config.toml
tie_embeddings = true
decay_fraction = 0.603
batch_tokens = 65536
train_tokens = 548200000
Each number is 200 + 20 x the weight over its row's rms, rounded and kept within 0 to 999. Layers, rows and columns count from 0. The size before them is the row's rms in percent of the matrix's.

# up: layer 3 MLP up, 1024x256, rms 0.175, rows 771-823, columns 0-63
# down: layer 3 MLP down (transposed), 1024x256, rms 0.169, rows 771-822, columns 0-63
up771,102,173,195,185,204,226,180,187,183,206,205,226,191,185,218,232,200,164,188,231,172,223,226,194,173,214,212,204,230,202,194,197,188,193,172,201,201,196,218,182,231,171,184,206,197,177,191,184,212,175,197,169,214,235,177,188,215,213,200,169,194,214,170,187,198
down771,097,222,213,201,194,185,215,200,194,242,207,228,199,242,241,222,194,219,229,195,231,174,195,217,196,174,148,219,153,189,231,208,232,185,184,181,216,238,197,188,235,218,225,200,196,191,193,231,196,198,191,156,199,167,210,192,205,186,208,246,195,200,214,178,191
up772,102,199,205,209,195,204,193,170,235,223,220,207,206,197,195,206,158,203,196,159,188,178,213,212,210,173,222,232,182,212,214,201,201,193,213,195,174,199,215,197,160,188,199,159,181,223,221,197,184,214,184,163,193,215,220,177,239,210,196,209,194,211,242,207,203
down772,107,185,202,200,210,227,193,207,229,191,231,176,200,244,207,166,195,192,215,201,207,218,180,212,215,196,202,243,156,192,190,200,230,227,206,193,210,192,211,219,188,221,166,193,188,191,178,184,214,192,229,188,199,178,185,184,203,187,185,203,220,212,198,190,189
up773,104,177,218,204,178,203,236,201,173,206,180,161,207,182,193,219,198,239,170,189,174,171,184,185,179,208,189,204,207,159,231,182,150,195,215,199,202,218,177,232,207,205,235,214,196,232,198,216,150,203,214,191,175,206,192,190,216,204,157,202,191,183,215,214,231
down773,099,203,241,237,185,219,189,198,186,172,205,183,187,184,176,206,196,194,210,190,198,220,178,206,188,194,209,210,226,200,210,165,190,203,182,176,171,189,234,189,228,210,201,199,203,235,167,210,219,182,214,190,191,163,212,199,199,207,208,163,222,207,191,204,197
up774,100,250,190,162,202,161,192,195,198,230,197,202,211,187,184,223,176,178,212,223,169,188,224,216,199,169,175,175,222,213,158,184,191,199,195,225,199,210,198,191,190,209,199,224,214,231,161,209,174,206,192,193,189,183,185,204,178,214,176,249,195,211,183,220,240
down774,098,214,203,176,196,204,194,222,194,212,236,222,183,190,235,217,183,230,227,150,191,233,187,209,231,184,192,209,201,180,224,199,219,197,203,211,188,210,191,223,214,219,166,200,212,173,216,202,224,173,189,205,215,196,189,191,202,213,202,201,201,190,197,207,209
up775,102,204,159,211,197,170,190,203,194,193,176,179,175,223,199,154,208,184,203,208,199,198,204,231,209,197,178,238,193,165,201,206,194,204,192,190,187,215,178,204,216,223,185,197,193,211,256,199,205,183,206,206,206,151,233,203,215,167,207,218,200,176,206,175,160
down775,099,184,242,182,197,221,211,204,194,181,183,172,213,190,206,206,205,208,226,200,229,220,202,229,192,211,214,215,164,217,204,185,208,232,169,167,189,238,193,208,195,186,185,223,226,167,190,185,188,242,198,211,200,204,173,212,195,181,223,195,199,167,200,181,204
up776,092,171,201,187,218,176,189,186,168,176,204,192,195,211,187,182,188,164,194,205,239,197,164,194,199,202,164,196,196,178,218,192,199,161,213,195,206,221,180,221,173,209,218,174,198,185,204,184,163,227,202,222,212,190,183,194,189,204,213,205,171,175,198,250,210
down776,100,181,190,211,210,240,218,192,181,165,175,219,191,206,214,219,192,218,231,206,223,221,199,210,224,221,223,231,227,161,181,209,184,190,212,216,201,227,224,206,232,188,163,185,173,205,165,237,166,235,236,207,186,181,212,219,180,170,197,222,186,221,197,189,242
up777,105,183,174,208,207,212,193,211,210,204,202,203,205,167,212,192,202,198,223,203,207,197,208,246,187,216,205,245,217,211,207,194,214,189,182,198,201,198,226,196,215,176,218,179,197,188,194,168,207,208,222,192,179,210,237,201,152,210,242,169,186,206,186,217,189
down777,101,190,176,232,199,236,171,203,187,167,215,215,211,209,205,206,208,172,213,214,195,168,172,210,195,208,184,180,223,211,194,221,236,206,232,236,215,184,159,192,168,208,204,201,217,212,179,211,218,207,214,198,197,209,189,189,175,207,197,199,216,197,224,153,216
up778,107,215,222,216,224,205,173,170,211,213,222,210,207,220,206,185,194,211,203,236,173,211,192,212,168,203,191,194,219,209,177,184,205,246,227,202,201,185,182,244,208,213,245,200,226,158,184,177,182,220,184,215,188,191,189,241,175,206,184,205,210,211,221,203,188
down778,094,219,244,229,207,180,210,198,214,202,194,180,154,217,207,217,217,208,202,186,219,178,186,205,181,214,201,213,220,182,206,201,187,173,214,217,226,224,204,227,213,199,180,198,195,262,176,201,194,204,216,197,207,192,188,173,197,215,190,172,229,189,189,203,204
up779,094,256,255,162,160,211,224,227,191,187,216,189,199,197,172,232,230,199,230,181,210,221,200,216,212,215,202,205,220,216,217,189,201,189,229,201,203,214,199,180,199,214,179,192,232,171,154,203,216,210,178,198,132,189,183,204,194,215,195,229,193,188,227,209,202
down779,091,205,174,201,245,184,171,160,186,240,186,191,218,150,204,196,202,212,185,215,223,195,184,234,164,213,182,186,194,191,209,213,209,196,144,157,200,218,226,217,213,208,231,227,187,219,211,171,196,175,196,163,240,200,168,215,224,197,224,159,209,215,228,189,210
up780,105,205,171,192,185,193,186,192,178,174,221,200,212,219,163,207,192,181,206,212,170,212,223,200,235,183,199,219,192,171,187,185,176,211,201,209,181,206,231,235,195,239,187,194,166,198,199,190,178,204,200,179,231,186,240,177,223,217,226,186,239,173,177,226,171
down780,106,166,228,229,186,182,189,206,221,219,191,165,196,216,229,181,202,181,224,201,203,173,176,236,203,207,194,231,206,237,185,215,233,214,217,198,167,179,189,197,178,207,194,198,199,183,222,157,218,180,217,250,186,195,204,205,185,205,193,207,201,230,233,215,207
up781,097,199,162,197,187,238,199,230,188,199,186,190,221,222,211,186,182,229,183,204,179,174,223,177,208,207,226,196,172,216,200,182,211,211,241,238,168,198,222,220,226,211,203,195,193,224,212,200,201,207,212,184,196,216,174,219,202,209,223,193,181,196,177,205,190
down781,097,208,189,225,230,173,216,222,199,155,155,174,217,188,165,231,197,178,200,176,162,196,188,194,222,204,173,182,178,169,189,202,177,191,188,200,187,186,195,215,202,212,225,186,184,202,207,195,168,228,201,211,163,213,199,167,205,217,177,192,187,192,219,190,233
up782,104,198,176,185,209,198,201,181,179,197,215,202,236,214,176,220,239,223,190,168,207,187,195,219,227,185,193,199,219,207,222,225,206,174,211,211,182,185,211,233,202,167,205,232,165,226,184,171,218,191,184,178,175,171,174,172,159,259,245,200,202,226,235,190,217
down782,100,195,175,187,215,240,199,191,183,194,211,201,202,196,164,200,167,200,173,221,208,192,210,191,155,181,214,210,232,221,218,183,206,206,181,174,166,159,170,223,197,177,165,189,175,205,202,215,209,216,220,217,217,176,210,204,235,238,187,196,197,158,213,174,166
up783,096,214,187,235,231,218,181,165,202,203,203,227,232,167,208,211,195,179,199,238,230,197,197,200,194,213,191,197,200,219,189,180,144,221,243,198,216,220,260,226,210,212,177,224,210,215,164,175,170,208,170,195,178,200,233,197,184,197,187,203,220,223,246,207,207
down783,101,196,191,220,200,186,208,190,188,223,184,206,180,193,212,185,194,210,195,214,200,211,180,197,219,234,205,193,216,207,196,198,211,199,199,168,178,204,200,239,192,169,178,187,203,203,174,187,178,217,204,198,210,190,221,213,229,182,214,221,220,218,209,193,213
up784,090,179,228,176,230,210,182,172,173,214,206,155,183,200,163,223,210,208,194,228,198,178,168,195,196,164,183,216,197,250,181,217,229,191,206,213,178,224,213,186,228,203,195,211,213,190,164,212,191,203,195,203,203,198,212,194,179,192,180,183,168,220,219,215,167
down784,091,219,185,201,233,171,177,196,195,199,175,212,179,209,171,215,188,184,202,173,206,193,229,197,197,201,192,201,219,166,193,201,177,204,160,157,205,197,240,182,224,166,212,165,193,176,191,228,217,226,237,188,214,253,211,208,229,213,195,161,195,170,181,208,239
up785,101,186,182,204,227,177,195,162,184,209,178,230,196,199,185,238,208,215,217,205,222,169,211,166,187,219,207,225,198,211,192,172,165,204,182,199,185,188,193,203,231,197,185,210,202,206,208,219,195,171,241,228,248,198,183,239,203,186,173,191,184,202,183,202,230
down785,102,225,168,192,205,199,163,180,174,214,170,204,237,232,227,199,195,192,164,193,175,184,220,215,174,206,190,213,205,191,210,203,166,177,233,183,193,206,189,186,174,237,207,209,222,180,220,202,185,197,195,162,221,188,214,187,195,177,193,180,216,167,202,179,204
up786,099,177,188,202,172,192,203,201,194,200,182,224,217,211,170,163,208,189,215,184,219,191,178,193,232,222,205,196,230,232,210,182,216,218,201,222,234,220,232,171,224,193,187,198,200,196,197,141,202,215,218,220,207,213,203,215,169,184,209,192,178,194,209,186,167
down786,104,230,192,206,202,220,206,189,221,205,196,227,192,213,200,240,185,203,191,174,202,199,220,228,197,173,172,184,209,206,223,198,222,202,232,182,194,219,173,195,200,193,205,200,214,201,208,208,231,196,184,160,216,184,225,173,215,211,191,227,174,203,201,178,193
up787,105,205,181,235,177,167,181,164,190,203,156,195,235,161,182,219,216,211,235,224,211,194,163,202,202,187,172,207,227,212,210,181,149,173,218,226,156,203,198,138,168,191,222,208,208,197,201,217,212,203,192,198,182,180,209,225,208,186,181,215,193,205,174,169,222
down787,098,205,203,199,178,200,197,211,200,227,227,205,201,195,225,230,183,188,197,192,206,236,227,194,193,211,193,176,212,243,195,178,221,201,238,185,228,202,212,186,247,179,224,207,176,166,186,184,162,179,189,199,216,213,207,169,188,202,164,195,159,188,194,155,197
up788,100,205,198,175,180,208,200,160,217,193,220,187,166,223,198,187,205,228,210,222,198,206,207,205,174,207,199,182,200,208,215,225,177,184,229,213,205,190,188,173,180,228,199,219,166,195,207,204,187,194,166,212,199,141,177,185,221,215,176,210,227,193,200,191,220
down788,098,202,206,211,218,180,217,218,206,179,195,230,211,171,176,248,188,186,238,205,219,213,226,211,187,177,212,204,217,201,207,184,159,202,223,203,172,188,220,212,223,183,180,213,239,187,202,225,207,181,199,205,202,211,184,199,190,190,207,206,160,189,201,207,197
up789,105,197,182,209,191,199,209,195,189,232,166,222,174,220,217,169,206,205,202,217,197,214,191,189,212,197,229,178,203,195,203,227,180,188,210,213,199,205,208,175,190,218,183,176,217,230,170,211,193,227,232,201,193,202,227,188,172,213,176,226,208,227,229,202,211
down789,089,190,200,198,183,211,177,189,195,203,180,202,185,163,183,233,200,225,189,209,169,195,170,193,213,191,159,225,231,225,240,183,245,160,220,173,185,166,238,238,238,184,209,189,211,164,224,221,188,175,172,203,177,210,200,205,222,168,201,202,167,170,221,224,196
up790,103,203,184,203,187,222,190,199,194,194,189,214,233,205,206,209,200,186,214,182,187,205,186,183,197,197,216,166,201,169,198,196,209,213,189,191,232,182,176,210,228,219,198,198,190,164,218,220,209,180,212,206,223,175,200,207,204,223,185,176,196,231,217,161,221
down790,107,197,191,209,179,228,239,207,199,161,241,238,211,208,186,213,221,165,201,161,188,212,223,215,208,205,204,227,177,206,183,178,181,202,172,192,214,231,165,198,209,196,199,222,198,195,217,194,200,202,188,226,198,203,209,193,184,181,227,192,180,187,205,209,193
up791,097,202,226,178,223,196,221,218,223,192,179,191,204,219,163,195,204,201,154,235,186,216,203,175,184,170,211,178,206,162,222,226,217,210,211,176,223,205,224,193,212,233,174,192,198,208,194,195,185,220,182,190,220,223,225,184,239,227,208,198,210,188,196,227,191
down791,085,175,213,223,200,169,230,207,191,203,199,234,213,208,198,163,175,201,217,208,199,190,204,215,196,189,176,233,208,231,198,163,188,200,208,199,192,199,201,196,178,185,190,188,193,186,203,178,191,168,230,180,209,165,221,240,195,206,196,217,220,168,232,185,206
up792,105,263,203,220,194,240,210,190,246,200,173,184,234,207,179,184,209,215,196,214,207,206,218,219,194,209,184,213,233,169,184,208,249,176,229,198,206,182,205,219,210,211,210,231,209,159,207,198,200,247,205,210,196,189,194,163,192,203,191,217,227,166,179,205,164
down792,106,198,204,203,193,215,201,205,203,209,190,183,165,203,195,183,216,189,200,235,231,213,185,219,207,189,228,183,206,208,189,212,162,237,186,215,225,198,183,179,199,210,197,229,222,163,196,210,181,208,172,163,227,199,194,216,226,195,211,197,180,195,178,183,199
up793,103,214,212,224,219,225,201,176,213,220,170,212,203,217,176,226,216,210,202,225,162,189,222,221,205,215,184,220,211,231,203,173,208,217,222,221,165,222,215,199,180,218,169,191,218,201,194,187,208,222,186,216,183,202,203,193,182,229,204,235,261,203,159,209,212
down793,094,183,221,203,214,191,208,230,203,190,183,193,190,197,204,235,176,222,183,164,193,218,218,183,191,216,244,159,203,194,164,234,193,208,200,217,160,151,191,211,171,159,171,242,242,221,172,211,161,180,197,210,225,212,212,203,232,210,189,177,208,190,196,197,198
up794,103,176,198,208,156,215,241,215,211,212,188,169,199,204,195,230,174,190,210,196,133,186,205,164,200,184,173,211,204,219,208,213,197,201,206,176,195,185,210,212,231,178,207,167,184,198,181,209,158,206,168,198,199,244,189,202,221,221,206,171,181,205,162,180,192
down794,108,207,184,167,190,192,199,150,216,161,178,183,181,175,194,203,195,192,201,213,212,193,168,178,183,213,186,212,166,202,202,213,226,215,230,192,214,246,184,213,178,222,177,226,189,240,210,181,181,213,194,198,185,201,239,202,168,190,184,172,192,195,222,208,206
up795,104,183,187,205,183,238,215,185,196,184,197,202,173,177,211,188,197,183,172,206,197,216,206,164,211,171,195,192,198,253,186,210,181,170,195,221,165,206,206,198,153,197,175,180,179,219,198,206,187,197,179,211,203,212,193,189,212,228,202,186,196,214,214,206,205
down795,100,229,215,216,182,191,198,228,243,221,208,221,178,167,174,212,224,212,203,202,186,194,202,221,220,205,186,178,225,217,205,230,227,184,195,199,186,242,190,169,202,213,183,203,210,193,178,170,184,204,193,208,190,215,156,209,200,176,216,184,212,186,179,166,193
up796,096,156,207,212,168,236,237,227,192,198,190,214,193,198,168,191,235,188,167,185,210,193,158,174,203,193,178,181,195,190,222,183,186,211,190,216,194,208,208,146,194,239,246,217,248,181,200,204,211,204,177,203,208,235,153,205,185,204,179,182,168,212,180,181,204
down796,095,198,223,164,217,168,213,220,212,208,185,180,181,230,223,233,198,217,207,215,210,188,227,206,200,231,224,171,175,218,221,178,176,202,219,212,235,216,166,232,173,231,218,189,185,224,220,241,188,196,180,168,193,174,209,206,204,217,213,229,221,202,187,216,220
up797,099,173,193,186,178,185,250,188,201,208,227,207,215,230,207,201,174,169,167,208,226,210,206,208,231,217,203,224,163,187,176,186,219,204,202,173,227,215,199,161,189,213,216,189,214,218,183,210,158,219,189,220,245,186,206,179,213,207,190,200,197,218,173,165,212
down797,107,206,171,181,200,205,223,219,225,194,221,180,221,208,186,220,222,174,208,204,227,222,237,204,224,231,185,206,199,155,200,188,181,209,228,231,202,217,230,190,201,205,218,204,238,212,191,247,214,188,214,186,231,195,213,203,214,155,224,178,191,199,208,178,194
up798,102,221,207,221,192,208,198,220,240,207,215,189,169,208,177,201,184,206,177,215,201,176,177,185,214,196,205,230,202,193,220,213,207,223,205,191,224,206,208,210,231,224,194,227,183,189,194,159,216,199,182,180,159,208,203,239,173,190,198,229,189,178,204,187,189
down798,101,210,198,189,203,191,202,197,220,165,200,203,182,184,220,189,190,207,179,190,228,249,220,181,168,177,205,163,193,234,192,189,186,249,178,179,204,242,205,220,193,196,201,162,225,230,160,234,211,210,200,192,193,206,193,169,216,194,200,206,172,180,180,193,182
up799,099,180,205,218,239,184,172,172,199,189,205,225,213,222,173,224,195,229,188,169,205,208,179,223,189,225,190,193,179,185,248,232,194,194,192,213,208,234,218,230,198,180,200,230,219,212,200,186,172,199,185,216,219,168,199,192,178,178,206,175,158,232,196,190,197
down799,105,149,178,183,209,223,174,151,238,173,185,185,197,217,203,196,201,164,166,184,194,209,207,194,203,212,223,203,174,184,174,193,199,197,188,209,195,194,229,203,194,179,185,189,177,208,217,218,219,188,219,177,199,198,215,196,208,157,208,199,163,201,191,245,213
up800,094,179,218,202,176,218,203,173,191,205,182,225,221,236,186,170,202,192,211,211,214,200,221,212,155,204,165,218,203,197,217,208,182,189,211,188,207,225,201,217,177,182,193,172,208,229,205,265,163,189,208,165,188,210,196,180,178,177,193,160,184,178,181,214,198
down800,093,201,200,196,216,168,205,228,216,175,181,223,203,202,202,219,209,208,189,217,178,197,229,195,186,202,140,203,196,218,183,200,214,190,193,204,159,172,199,159,201,231,201,204,196,180,222,223,184,187,198,182,194,202,213,191,163,185,187,190,200,172,200,217,210
up801,097,191,191,201,200,182,168,209,175,169,215,181,192,195,187,177,207,213,251,192,217,196,191,190,200,170,213,182,196,237,197,142,195,226,197,210,182,180,194,208,209,200,208,181,167,211,194,155,187,169,179,214,209,175,203,211,186,238,194,214,194,183,208,213,161
down801,104,201,208,237,203,186,201,207,165,204,172,201,186,230,204,220,228,213,201,192,192,204,193,211,201,219,197,179,202,206,219,180,216,213,181,186,196,185,214,175,212,194,198,198,210,184,194,195,197,159,204,198,215,164,247,214,209,197,225,221,202,139,222,209,183
up802,107,201,170,191,197,210,204,192,188,217,199,184,185,197,201,209,197,191,175,224,188,213,163,210,208,202,163,183,198,198,190,209,199,242,207,204,209,182,196,176,243,224,199,184,227,212,183,211,219,209,239,222,196,188,234,211,176,227,193,236,199,204,193,201,216
down802,108,178,195,193,195,201,205,192,191,172,229,185,177,203,208,184,211,220,228,198,224,212,215,184,191,230,261,196,224,178,179,215,197,202,217,204,206,206,195,223,234,185,228,190,185,229,184,219,216,195,197,215,217,169,173,188,194,213,186,192,209,225,194,219,193
up803,110,239,170,212,179,209,197,210,190,212,196,201,152,193,206,194,202,193,207,230,210,177,214,159,203,207,194,226,189,210,192,212,204,205,222,178,181,221,200,217,195,242,170,196,202,173,173,203,230,181,167,194,202,238,229,227,174,192,198,177,241,171,178,243,193
down803,096,170,186,212,218,245,188,201,214,210,214,197,218,199,212,205,184,253,219,172,165,197,191,182,189,212,220,228,180,221,211,177,202,169,197,192,207,222,188,176,192,174,183,179,190,207,243,216,183,197,220,180,187,189,179,183,189,187,236,235,201,191,172,191,216
up804,097,205,174,173,240,210,236,200,236,195,208,204,222,220,210,189,201,181,196,186,219,188,183,198,196,171,235,229,171,207,215,200,193,208,217,190,179,220,198,217,190,226,199,186,219,185,205,192,200,218,205,185,196,199,199,194,191,189,179,173,237,186,205,237,228
down804,092,184,199,176,226,194,228,163,198,187,196,210,206,209,206,162,181,220,208,192,204,201,219,231,188,183,193,194,193,183,178,184,188,218,171,190,234,228,180,176,218,218,196,182,187,211,177,198,179,183,184,242,221,241,206,210,186,218,231,193,206,213,212,180,182
up805,101,190,183,226,202,200,224,185,183,220,220,192,189,213,188,215,232,187,169,200,203,202,189,174,220,206,200,228,168,203,233,227,198,217,221,155,206,172,226,248,181,231,222,183,197,214,204,196,201,198,162,181,178,241,160,207,188,161,193,209,166,199,193,208,256
down805,103,228,200,189,211,182,190,212,174,215,193,199,180,219,219,171,189,219,224,208,184,189,192,210,186,245,208,182,193,174,225,220,197,193,206,160,227,198,170,164,201,190,195,220,205,164,227,185,233,155,224,199,227,194,204,178,196,195,178,189,215,178,193,201,194
up806,102,222,205,201,186,185,205,201,183,211,222,206,194,191,196,179,206,180,219,221,207,167,185,193,212,215,207,211,200,224,212,186,228,203,194,182,191,209,204,191,165,194,203,225,243,200,160,186,221,211,205,223,151,193,211,212,210,185,201,225,187,244,197,214,219
down806,111,215,199,223,212,207,187,184,243,212,198,203,179,196,192,213,185,223,219,182,192,220,175,196,158,195,208,214,162,239,220,212,213,251,173,198,214,192,175,189,180,191,170,196,200,220,218,213,184,199,212,201,208,202,209,152,219,214,198,198,173,231,217,212,231
up807,101,221,175,197,202,208,161,193,252,188,209,209,221,188,174,202,178,226,264,181,177,226,207,224,194,198,208,207,203,177,183,190,203,207,203,200,207,176,212,156,194,216,190,184,230,194,165,186,179,185,223,196,188,189,167,183,219,216,196,223,204,174,195,189,210
down807,101,190,180,202,186,212,219,190,195,169,169,227,209,200,175,182,221,160,215,196,200,182,209,151,188,215,186,222,220,201,180,223,191,187,182,181,198,185,197,213,219,195,231,223,234,217,207,174,167,200,222,223,153,157,178,231,212,227,198,235,199,214,215,187,203
up808,094,188,196,193,237,230,173,188,216,185,172,192,170,208,225,252,172,208,153,183,217,164,214,228,199,175,194,201,217,213,221,204,217,187,212,169,241,197,165,166,174,226,191,195,223,210,203,182,208,182,205,200,226,206,187,170,184,196,229,211,196,238,211,151,187
down808,096,197,208,175,206,206,196,195,222,237,227,202,211,235,214,202,196,223,218,193,209,230,187,197,187,194,202,201,198,207,214,217,223,163,205,214,227,194,170,179,217,222,195,181,176,220,219,211,234,179,201,228,191,188,213,207,235,202,215,197,210,189,175,196,187
up809,098,186,224,205,193,187,216,199,182,215,247,211,210,185,212,166,174,205,215,225,196,240,236,210,191,198,172,207,205,218,178,193,151,198,192,224,183,149,182,222,205,187,179,196,213,196,203,209,188,186,211,202,200,180,208,194,222,242,206,202,218,199,204,182,171
down809,102,190,219,192,221,202,186,231,214,192,220,202,205,197,214,196,186,184,173,217,224,186,228,209,217,212,190,183,175,192,198,179,201,196,203,228,199,219,206,212,225,167,194,187,206,167,234,244,200,194,195,203,167,222,164,184,216,219,199,177,203,220,176,193,223
up810,105,226,228,188,187,194,209,186,175,207,211,188,202,204,159,173,203,200,157,198,203,193,189,183,185,228,197,228,187,222,186,209,205,211,213,216,203,222,226,158,196,212,217,181,170,200,211,189,203,203,224,222,156,201,194,221,170,215,187,218,231,207,213,218,259
down810,100,210,187,214,196,179,188,188,222,204,196,241,198,192,207,225,215,205,197,180,215,177,188,203,222,201,223,205,191,193,202,156,171,223,184,226,177,182,173,204,174,197,199,238,202,175,220,175,205,173,192,217,241,202,168,197,217,185,236,217,211,195,209,192,200
up811,106,229,229,194,187,215,213,196,191,223,181,188,205,195,214,199,181,182,209,212,201,163,232,231,190,183,206,188,178,199,238,204,177,186,171,196,224,172,218,187,200,221,189,224,216,194,226,181,197,186,179,165,172,207,234,196,163,217,163,221,211,179,190,199,206
down811,098,209,207,226,203,231,187,206,238,166,210,198,240,192,213,237,224,164,175,220,244,192,172,212,197,207,226,204,173,198,225,197,170,178,199,213,198,208,219,233,196,202,209,201,205,190,179,194,187,202,217,202,203,202,200,177,229,195,226,199,211,213,211,208,198
up812,098,198,188,207,226,188,205,229,214,211,170,235,198,189,203,149,207,223,209,236,212,192,209,204,191,191,211,190,191,178,208,206,197,192,209,238,183,191,192,208,197,229,194,172,215,220,193,223,232,149,213,194,193,214,201,164,193,185,175,180,214,193,174,200,197
down812,097,193,177,202,215,221,194,203,198,186,217,175,182,191,196,226,195,179,175,191,186,209,193,168,182,257,209,175,187,205,203,225,214,216,225,213,194,223,177,214,229,177,179,223,226,206,179,188,205,224,213,218,194,219,196,192,200,184,156,235,200,192,202,210,224
up813,092,212,214,202,185,231,184,207,207,188,185,175,189,195,179,190,161,201,194,181,197,202,184,166,198,156,192,192,216,187,239,206,209,182,216,218,214,210,221,152,185,178,224,197,178,178,191,193,185,190,209,182,185,208,199,174,184,201,167,187,204,217,217,213,195
down813,091,223,243,209,200,214,188,198,193,176,211,172,185,214,191,214,192,179,204,203,224,198,195,206,179,147,190,209,204,178,199,221,176,203,205,213,221,211,207,214,204,229,191,217,219,196,198,239,232,240,188,194,192,183,179,211,214,214,215,192,197,184,178,203,223
up814,102,177,184,201,171,175,189,185,213,200,184,185,170,194,214,188,199,217,232,188,183,193,193,185,164,194,220,182,205,228,191,163,186,200,225,203,252,222,201,201,228,200,198,215,220,193,174,151,185,205,249,177,205,195,189,176,192,159,168,189,198,186,194,187,186
down814,105,181,194,222,188,239,189,206,214,220,202,184,198,174,213,202,185,161,191,187,216,215,181,171,167,178,171,180,224,191,187,151,190,220,217,200,210,229,204,218,214,214,168,167,209,156,190,173,189,223,232,172,190,220,211,178,204,224,194,174,225,147,195,193,214
up815,097,183,220,218,226,174,226,221,199,195,216,202,243,176,189,185,198,218,217,199,206,197,199,184,161,215,201,202,202,204,216,175,171,234,199,207,244,197,194,204,223,144,205,212,182,196,234,233,180,227,190,216,157,208,179,183,208,204,208,228,216,226,210,184,185
down815,104,208,175,185,184,196,183,160,198,205,207,199,207,211,196,205,208,192,203,181,183,229,198,174,188,220,227,216,210,218,194,192,184,207,170,178,247,173,217,177,202,233,207,195,202,212,216,196,195,184,204,187,204,208,178,236,234,243,220,195,217,220,195,214,181
up816,095,187,187,185,204,212,202,222,193,164,189,175,183,221,228,187,190,200,183,197,198,192,179,178,204,212,220,245,212,184,210,196,200,189,211,172,208,209,179,195,180,175,207,182,223,212,211,185,183,174,170,185,217,215,220,226,148,224,212,147,202,181,220,218,226
down816,098,189,187,197,161,166,193,192,187,206,194,201,212,186,170,161,187,192,213,222,209,171,234,213,208,216,203,191,172,205,211,211,208,212,219,201,214,207,216,232,216,196,204,201,222,171,194,173,206,219,203,232,219,179,204,237,215,194,197,206,189,226,231,202,184
up817,093,213,210,212,221,189,154,235,218,186,197,191,204,175,206,201,194,186,167,205,214,176,200,197,201,188,232,201,177,242,206,214,172,163,223,207,208,220,198,157,208,182,206,185,181,171,210,212,201,174,189,238,200,219,206,206,189,220,174,209,164,196,201,210,234
down817,090,195,183,218,185,185,205,168,212,185,200,184,203,186,189,182,180,207,179,218,211,209,187,200,227,217,231,194,191,198,147,224,184,214,183,205,187,186,229,184,184,217,219,195,248,210,211,187,204,190,214,197,192,210,170,174,204,194,201,219,194,227,211,195,211
up818,105,209,182,186,181,181,222,219,240,204,164,233,177,242,169,192,226,209,238,230,150,180,190,202,193,179,212,163,180,196,212,181,164,201,194,199,219,201,208,223,152,221,207,219,208,187,198,220,208,148,201,187,168,214,203,218,176,212,194,202,213,186,183,193,190
down818,103,185,209,233,232,185,192,189,193,190,202,174,195,198,192,190,232,178,177,171,225,191,178,251,184,188,181,217,251,213,136,248,215,154,204,185,176,229,208,199,217,161,228,181,177,228,199,176,171,227,153,169,189,168,196,176,195,183,216,203,239,217,224,196,179
up819,098,189,193,214,202,176,203,198,214,188,236,234,169,183,168,202,202,167,156,206,184,213,197,200,184,221,188,217,179,185,198,197,153,182,223,213,165,249,217,235,216,175,213,175,206,180,206,184,194,187,217,219,213,213,208,189,199,198,218,157,226,233,184,171,188
down819,100,192,208,225,243,180,190,197,218,214,185,196,198,186,211,235,187,199,182,201,194,201,208,224,223,170,218,191,261,215,204,174,206,207,194,217,195,174,178,198,187,193,216,226,183,202,181,213,177,192,165,241,207,205,151,190,232,192,214,224,200,163,222,201,208
up820,104,196,154,191,181,211,206,197,208,177,213,198,209,174,191,205,211,189,201,202,202,198,187,207,232,171,192,233,157,188,192,221,192,196,229,193,208,186,236,244,174,230,220,207,198,181,182,175,189,205,230,180,210,199,225,172,218,207,197,146,197,181,197,197,175
down820,098,209,203,244,221,178,163,183,201,213,170,184,206,198,190,203,189,197,183,190,206,192,189,225,212,189,211,182,180,204,174,184,218,213,194,202,160,189,193,197,226,154,188,200,191,198,231,205,211,162,172,211,229,220,159,215,183,199,233,203,191,199,219,192,201
up821,095,220,227,192,188,177,221,211,246,233,184,237,197,174,197,237,189,162,218,228,183,205,221,203,174,172,171,195,250,174,190,236,195,171,215,186,224,226,198,212,198,212,204,204,206,207,171,187,223,168,194,184,202,222,260,177,210,207,194,185,214,213,225,199,179
down821,094,165,213,161,196,171,182,190,191,190,212,218,211,197,238,133,215,218,202,206,170,193,185,181,223,197,202,203,211,215,267,199,208,202,200,187,182,196,191,177,226,211,215,199,186,176,238,183,188,196,176,201,183,186,158,170,223,202,224,199,169,178,214,169,221
up822,102,223,163,205,198,207,180,225,195,214,221,208,229,177,141,189,220,176,231,166,229,204,203,203,193,202,207,202,195,208,200,191,200,199,218,211,178,214,211,210,189,215,231,182,191,202,228,195,163,212,222,178,219,182,200,171,210,201,162,206,207,209,180,181,197
down822,104,221,200,198,236,201,226,219,227,202,216,202,208,189,185,173,210,167,191,196,209,178,187,202,201,232,199,226,224,198,190,228,175,204,197,155,175,181,234,203,183,219,168,171,211,214,200,179,167,183,210,191,187,205,181,213,172,208,258,220,196,233,217,203,164
up823,096,200,161,188,221,210,197,193,181,214,207,218,179,196,198,185,240,187,189,243,176,206,211,220,200,201,202,187,220,237,184,198,205,219,221,197,205,241,190,235,212,175,199,187,201,182,227,197,170,201,184,208,192,200,204,222,149,184,200,229,180,190,205,163,230